Each number is 50 + 12 x the weight over the matrix's rms, rounded and kept within 0 to 99. Layers, rows and columns count from 0.

# layer 2 attention output (transposed), 256x256, rms 0.155, rows 135-151,199-215, columns 64-127
48 65 49 38 58 46 45 33 48 59 45 58 51 52 33 53 36 55 59 37 36 59 57 55 41 38 39 53 58 51 55 29 52 47 52 69 51 55 52 47 51 51 37 51 54 53 61 59 63 37 31 52 60 45 55 61 31 55 55 45 43 54 53 60
51 36 48 63 48 63 49 64 61 56 49 57 55 69 43 27 33 51 27 34 61 73 40 37 62 36 43 46 43 39 47 43 46 49 48 56 43 39 41 49 26 34 78 34 33 39 32 61 70 43 42 54 25 34 61 50 38 64 48 39 57 55 36 76
49 55 45 29 73 35 44 29 35 47 59 40 23 60 50 49 64 38 48 56 33 66 50 50 50 48 48 44 52 64 46 34 62 56 62 64 50 29 44 51 45 43 48 36 60 55 50 51 44 52 46 48 54 61 58 48 50 58 53 43 59 72 60 58
46 39 48 44 69 41 42 61 60 56 30 50 47 45 34 51 31 68 67 51 44 44 65 64 52 53 62 55 37 44 61 40 61 49 61 52 30 51 50 51 46 38 53 60 54 48 63 45 35 59 41 46 38 46 56 40 52 60 39 66 37 38 35 45
64 48 50 61 49 73 41 36 46 55 48 41 51 55 40 21 35 59 44 61 44 56 55 62 49 56 35 41 44 51 57 58 47 69 50 46 62 39 88 22 47 41 41 64 48 53 54 61 50 66 58 62 50 43 50 63 44 51 71 45 43 45 43 51
55 48 61 45 46 52 52 36 47 56 46 74 67 64 42 39 40 35 48 50 51 40 74 30 55 53 52 61 28 52 45 36 57 66 65 48 57 54 54 46 49 62 31 31 57 43 32 32 57 46 37 62 32 47 36 49 41 40 34 60 50 36 57 57
36 53 24 41 42 50 49 40 50 42 50 37 56 28 43 48 53 66 43 39 48 65 50 58 62 67 28 60 72 28 56 40 23 58 37 53 38 57 50 51 57 50 51 66 53 42 47 39 34 53 54 44 68 33 44 40 50 38 49 46 40 28 43 57
36 52 55 49 51 53 35 39 58 44 42 66 46 42 59 47 59 64 24 45 46 42 27 37 29 58 54 42 56 42 38 56 43 52 44 42 56 48 38 50 53 59 53 43 30 60 65 43 63 43 51 23 48 52 67 51 66 42 52 44 41 43 62 56
51 53 52 38 65 59 65 58 62 50 37 50 61 47 42 43 62 42 58 63 60 54 46 49 58 36 67 40 54 39 50 54 45 31 31 56 50 50 47 45 47 36 61 35 22 36 51 50 51 60 46 51 54 41 59 49 44 49 58 53 50 53 44 75
39 48 59 31 45 57 50 39 65 60 57 52 50 53 52 39 45 54 56 53 56 69 48 49 51 44 44 52 40 48 47 37 58 33 57 54 36 46 29 60 61 47 50 62 43 56 39 66 35 55 51 47 41 52 31 77 60 49 46 46 49 47 58 45
53 65 52 54 44 46 40 59 38 59 35 47 45 29 41 42 51 53 40 45 40 56 49 44 49 53 65 28 39 43 58 56 49 44 40 44 65 51 16 60 46 48 46 53 65 51 46 46 35 54 50 53 68 37 67 46 33 56 51 38 38 48 49 52
45 50 43 50 48 58 62 49 55 50 43 26 49 46 59 38 31 54 35 34 52 50 48 30 28 56 51 43 67 47 55 32 47 43 59 57 43 42 61 51 71 42 53 56 50 42 41 46 50 51 44 42 36 49 70 37 53 36 43 53 66 58 51 77
50 66 58 81 49 70 32 69 38 52 50 76 42 52 42 43 47 52 50 34 44 44 27 62 60 55 52 62 54 44 53 65 48 58 68 39 51 33 41 36 50 75 40 44 54 54 74 49 48 45 56 23 51 41 54 54 50 55 47 54 56 68 52 39
58 42 46 65 62 59 50 49 50 49 38 44 53 55 69 67 40 55 72 55 36 52 29 43 52 48 42 41 54 62 50 64 43 57 65 66 54 48 56 54 44 60 42 51 52 49 44 30 57 65 49 41 53 57 42 50 41 46 39 66 61 70 63 64
52 58 43 52 48 47 44 33 45 55 57 51 45 42 52 60 52 47 40 70 41 77 52 62 45 59 31 61 47 56 51 46 54 64 49 34 58 63 46 36 52 40 45 54 52 52 47 39 28 52 49 47 39 60 58 16 56 62 47 38 55 35 39 66
39 31 47 57 46 56 63 67 34 39 61 62 38 44 49 70 55 52 65 59 71 53 60 38 41 52 50 54 38 60 68 55 31 43 32 28 53 37 55 45 51 48 56 39 46 67 46 41 69 46 11 47 38 60 64 51 46 41 32 53 50 49 42 38
52 76 31 50 61 52 51 59 37 49 57 53 37 20 72 43 39 58 37 42 50 51 46 60 47 60 56 62 59 51 57 51 51 35 53 52 57 59 50 45 42 41 56 52 50 47 51 49 47 56 53 49 50 61 39 37 62 58 37 52 57 53 38 51
50 47 48 56 45 67 38 53 64 39 68 23 33 54 76 52 67 47 44 51 45 39 36 41 61 54 56 52 34 47 38 49 71 43 26 43 44 59 48 11 39 41 49 59 51 59 46 51 37 64 72 58 32 48 58 60 63 54 54 54 48 53 51 67
57 48 63 44 51 64 42 29 67 43 41 45 56 50 49 55 54 47 57 57 48 63 32 50 60 65 61 53 57 63 45 47 39 50 49 37 40 64 41 36 55 74 39 51 41 38 49 40 45 43 41 63 73 50 41 57 68 22 49 50 34 48 53 56
26 54 49 55 43 57 41 51 71 59 61 65 46 54 59 42 20 66 47 53 57 61 60 42 59 46 47 72 38 53 57 41 65 58 37 41 56 37 52 46 72 48 49 46 37 46 56 47 46 61 45 46 57 33 44 68 57 46 58 47 25 42 66 57
49 50 45 36 23 58 47 56 51 46 43 60 46 63 65 54 49 34 34 49 41 43 50 47 70 77 51 42 54 54 40 46 50 49 50 31 50 60 56 64 41 44 37 52 28 57 21 53 72 54 59 73 68 48 51 59 47 46 55 50 37 55 40 73
34 72 42 51 50 54 37 45 58 54 44 72 56 60 46 51 58 57 62 48 53 50 72 72 52 54 52 50 55 60 59 54 47 62 51 58 58 57 41 64 67 53 39 39 57 44 53 35 40 38 47 64 54 35 62 67 70 55 42 44 64 41 61 55
43 41 44 67 51 50 47 64 56 45 49 56 36 39 57 42 64 51 43 71 25 72 43 49 46 35 39 41 43 41 45 52 51 40 64 55 48 48 55 44 43 67 62 68 57 59 57 53 55 43 72 44 54 47 87 57 61 60 68 42 52 47 71 29
39 42 71 66 59 37 49 41 49 63 61 52 46 61 39 44 52 38 43 56 39 43 58 47 34 31 52 52 44 45 48 49 52 57 62 41 65 28 48 45 59 35 44 47 46 58 31 63 67 39 47 56 50 62 65 52 50 72 39 50 78 43 47 56
68 49 38 39 59 63 55 45 55 38 47 35 73 66 50 52 44 37 55 33 55 49 80 37 68 57 69 24 62 40 40 47 50 42 48 32 40 47 44 57 50 37 51 62 62 50 38 71 55 46 51 69 48 72 70 51 40 51 61 43 43 36 67 46
62 55 79 55 36 47 43 42 73 64 57 47 46 51 56 46 34 66 45 51 47 59 38 44 38 55 43 53 51 62 37 47 48 62 74 63 42 54 50 31 45 43 66 49 52 50 71 44 43 55 38 47 43 62 56 50 50 49 63 51 39 34 40 39
53 55 39 48 44 49 72 75 52 65 46 54 59 31 59 47 57 35 52 52 53 48 44 60 60 44 51 47 50 55 44 65 32 74 44 63 42 54 48 27 66 44 55 53 69 62 48 53 47 47 53 44 44 57 47 45 43 82 53 56 75 39 57 46
12 36 61 49 48 52 48 36 59 49 64 42 47 52 51 46 49 57 40 59 59 38 44 66 36 52 39 51 55 40 57 51 48 66 62 46 40 45 63 38 75 72 55 44 54 27 43 57 68 37 50 48 35 73 34 40 47 50 56 48 64 52 43 46
41 47 53 48 55 36 45 66 40 52 54 69 60 51 66 58 59 70 45 79 45 67 60 56 43 40 34 35 41 50 66 49 59 43 34 55 61 51 62 46 31 68 52 50 46 60 77 32 51 40 36 71 32 40 21 56 46 60 36 37 40 43 55 64
44 53 42 55 51 54 52 30 64 43 57 53 51 52 46 37 53 43 46 50 54 47 42 38 43 53 53 50 47 33 42 46 43 64 45 53 48 84 71 61 44 32 55 33 34 47 45 57 44 58 59 41 45 57 61 33 60 35 70 60 67 48 58 56
43 41 36 30 48 47 31 54 45 50 75 46 50 39 26 47 57 66 51 55 57 46 77 58 38 54 40 48 49 50 51 46 63 51 40 43 55 59 59 56 55 31 45 65 24 56 42 61 56 41 49 57 41 41 43 70 54 57 47 30 41 43 70 48
45 53 41 48 49 35 53 56 59 42 27 60 38 48 37 57 45 56 57 31 38 42 65 52 68 52 67 44 62 21 60 50 50 50 57 55 52 68 50 48 49 50 54 69 60 61 35 60 52 68 50 62 34 65 33 47 70 57 48 65 49 57 40 58
57 68 40 63 48 45 64 42 34 43 55 43 53 62 55 74 19 51 49 41 33 58 43 39 38 38 24 72 58 15 20 52 67 46 45 43 35 46 48 54 46 39 44 53 62 47 60 62 21 59 66 69 46 51 38 50 56 48 52 79 57 28 64 31
70 31 66 43 36 59 46 48 67 47 50 31 41 58 42 60 34 52 60 37 43 70 61 28 48 47 51 64 52 18 33 71 49 44 60 67 45 49 46 40 62 64 23 44 65 52 40 53 32 45 24 80 48 56 56 70 39 53 57 50 33 46 59 52
# layer 2 attention value, 128x256, rms 0.122, rows 72-88, columns 64-127
65 51 52 28 44 55 49 55 51 40 25 55 53 60 69 61 47 44 60 53 35 47 67 73 63 53 48 49 37 44 53 60 69 61 46 48 35 48 44 48 46 54 41 48 70 45 37 38 38 47 40 56 52 44 46 48 58 53 44 60 55 52 37 57
52 51 57 48 48 44 64 48 35 52 43 57 45 51 41 33 59 54 60 40 55 40 45 36 37 48 58 59 35 75 63 63 44 39 46 37 33 61 41 46 50 60 64 61 30 49 54 51 49 46 50 48 57 47 39 46 62 56 50 46 66 51 55 50
42 62 44 68 35 45 46 49 56 59 42 40 67 34 56 52 49 55 49 38 46 42 39 48 64 40 42 46 64 55 45 46 39 51 30 50 45 60 53 43 61 56 39 31 47 31 34 47 43 66 39 58 34 48 37 46 48 51 51 64 54 66 52 45
62 27 67 44 45 48 62 68 58 61 42 43 41 48 55 58 48 54 38 36 43 46 39 39 57 55 48 50 63 61 47 43 45 53 64 47 38 44 27 69 35 39 39 37 50 70 48 63 46 46 57 44 51 47 43 41 51 58 36 44 42 47 50 59
50 59 34 44 61 44 69 24 49 40 57 37 45 38 58 57 15 55 46 31 56 44 61 44 38 26 58 52 57 43 56 41 57 66 70 45 35 30 36 59 53 54 51 59 53 44 44 59 27 54 50 68 39 47 50 65 54 39 60 64 50 77 33 48
44 50 44 34 35 39 36 56 54 41 47 31 50 43 41 46 36 53 52 63 47 53 39 54 48 63 61 48 72 38 48 39 57 66 57 53 77 44 74 63 50 63 48 65 53 65 39 53 62 61 46 44 45 74 51 58 54 43 57 46 60 49 45 51
45 91 58 46 62 53 44 62 59 67 46 58 47 68 47 42 49 62 72 59 45 60 55 52 52 41 46 49 60 45 42 26 40 48 48 66 65 60 43 60 35 56 49 56 52 57 42 44 53 50 70 71 42 39 36 33 51 48 52 43 40 57 44 52
52 56 46 57 37 53 65 52 33 56 44 53 55 47 59 65 52 52 48 49 56 50 62 62 40 51 37 51 48 61 66 49 58 40 43 46 36 43 32 70 51 50 49 67 57 37 52 51 43 63 48 47 48 52 54 60 46 31 47 65 59 49 25 53
66 32 67 62 52 49 53 55 57 25 58 51 42 55 39 48 48 56 53 55 37 50 52 43 61 37 46 53 52 47 29 57 51 44 57 62 41 48 43 53 58 35 53 54 62 58 53 38 48 57 49 61 57 46 48 40 50 56 62 47 37 38 48 41
46 38 48 54 42 38 37 55 51 58 54 26 61 52 80 65 54 34 52 48 64 57 44 50 38 47 70 61 47 59 50 46 38 63 59 63 50 43 72 42 53 50 41 60 54 65 34 62 66 50 63 49 33 53 62 64 38 48 47 35 61 50 63 53
48 37 39 53 52 76 58 54 56 55 34 67 50 53 57 39 52 53 26 44 38 34 51 37 68 49 56 66 30 61 40 67 57 59 50 47 45 44 41 55 52 56 36 51 42 67 44 57 38 57 54 42 57 54 51 43 40 50 50 52 49 42 60 55
48 56 29 56 44 56 42 44 46 45 56 54 49 54 50 54 63 46 49 51 40 60 46 38 23 35 54 48 53 32 41 42 32 54 55 49 65 55 48 53 66 52 51 60 56 56 52 43 71 59 56 50 51 56 45 57 50 61 68 50 38 50 47 61
31 52 57 47 42 61 43 44 50 45 48 52 65 45 63 32 47 56 47 38 37 34 39 50 78 53 50 54 47 52 54 66 39 44 42 43 61 51 60 38 44 55 50 37 47 49 49 47 35 63 56 48 63 51 36 45 58 57 68 54 31 53 38 32
55 50 47 51 57 61 48 50 59 65 47 67 59 54 53 56 57 50 64 44 38 50 50 49 44 60 57 52 50 43 43 39 51 46 45 39 31 33 41 54 45 52 48 48 46 46 40 53 56 46 46 63 62 33 44 41 30 50 52 58 51 57 51 49
50 50 53 56 49 68 40 34 49 43 52 41 42 44 46 57 22 47 62 55 61 28 54 63 24 41 52 52 58 48 49 44 51 51 39 41 56 41 46 45 64 48 61 33 56 31 54 36 62 41 60 48 52 65 34 47 56 50 35 12 48 46 39 67
44 50 36 50 52 58 43 46 58 57 44 49 52 60 49 78 67 44 52 60 34 53 35 48 51 41 46 36 55 64 42 30 42 69 45 66 46 50 50 62 60 60 79 54 39 46 52 52 60 69 57 50 68 60 55 34 53 52 57 42 44 62 57 48
52 29 53 45 40 45 55 65 50 61 56 63 44 45 32 49 34 47 57 57 38 63 55 45 48 49 58 40 54 41 52 37 53 50 36 49 63 56 53 58 55 43 52 32 57 60 53 57 28 49 48 47 63 53 38 42 57 57 42 64 59 44 47 53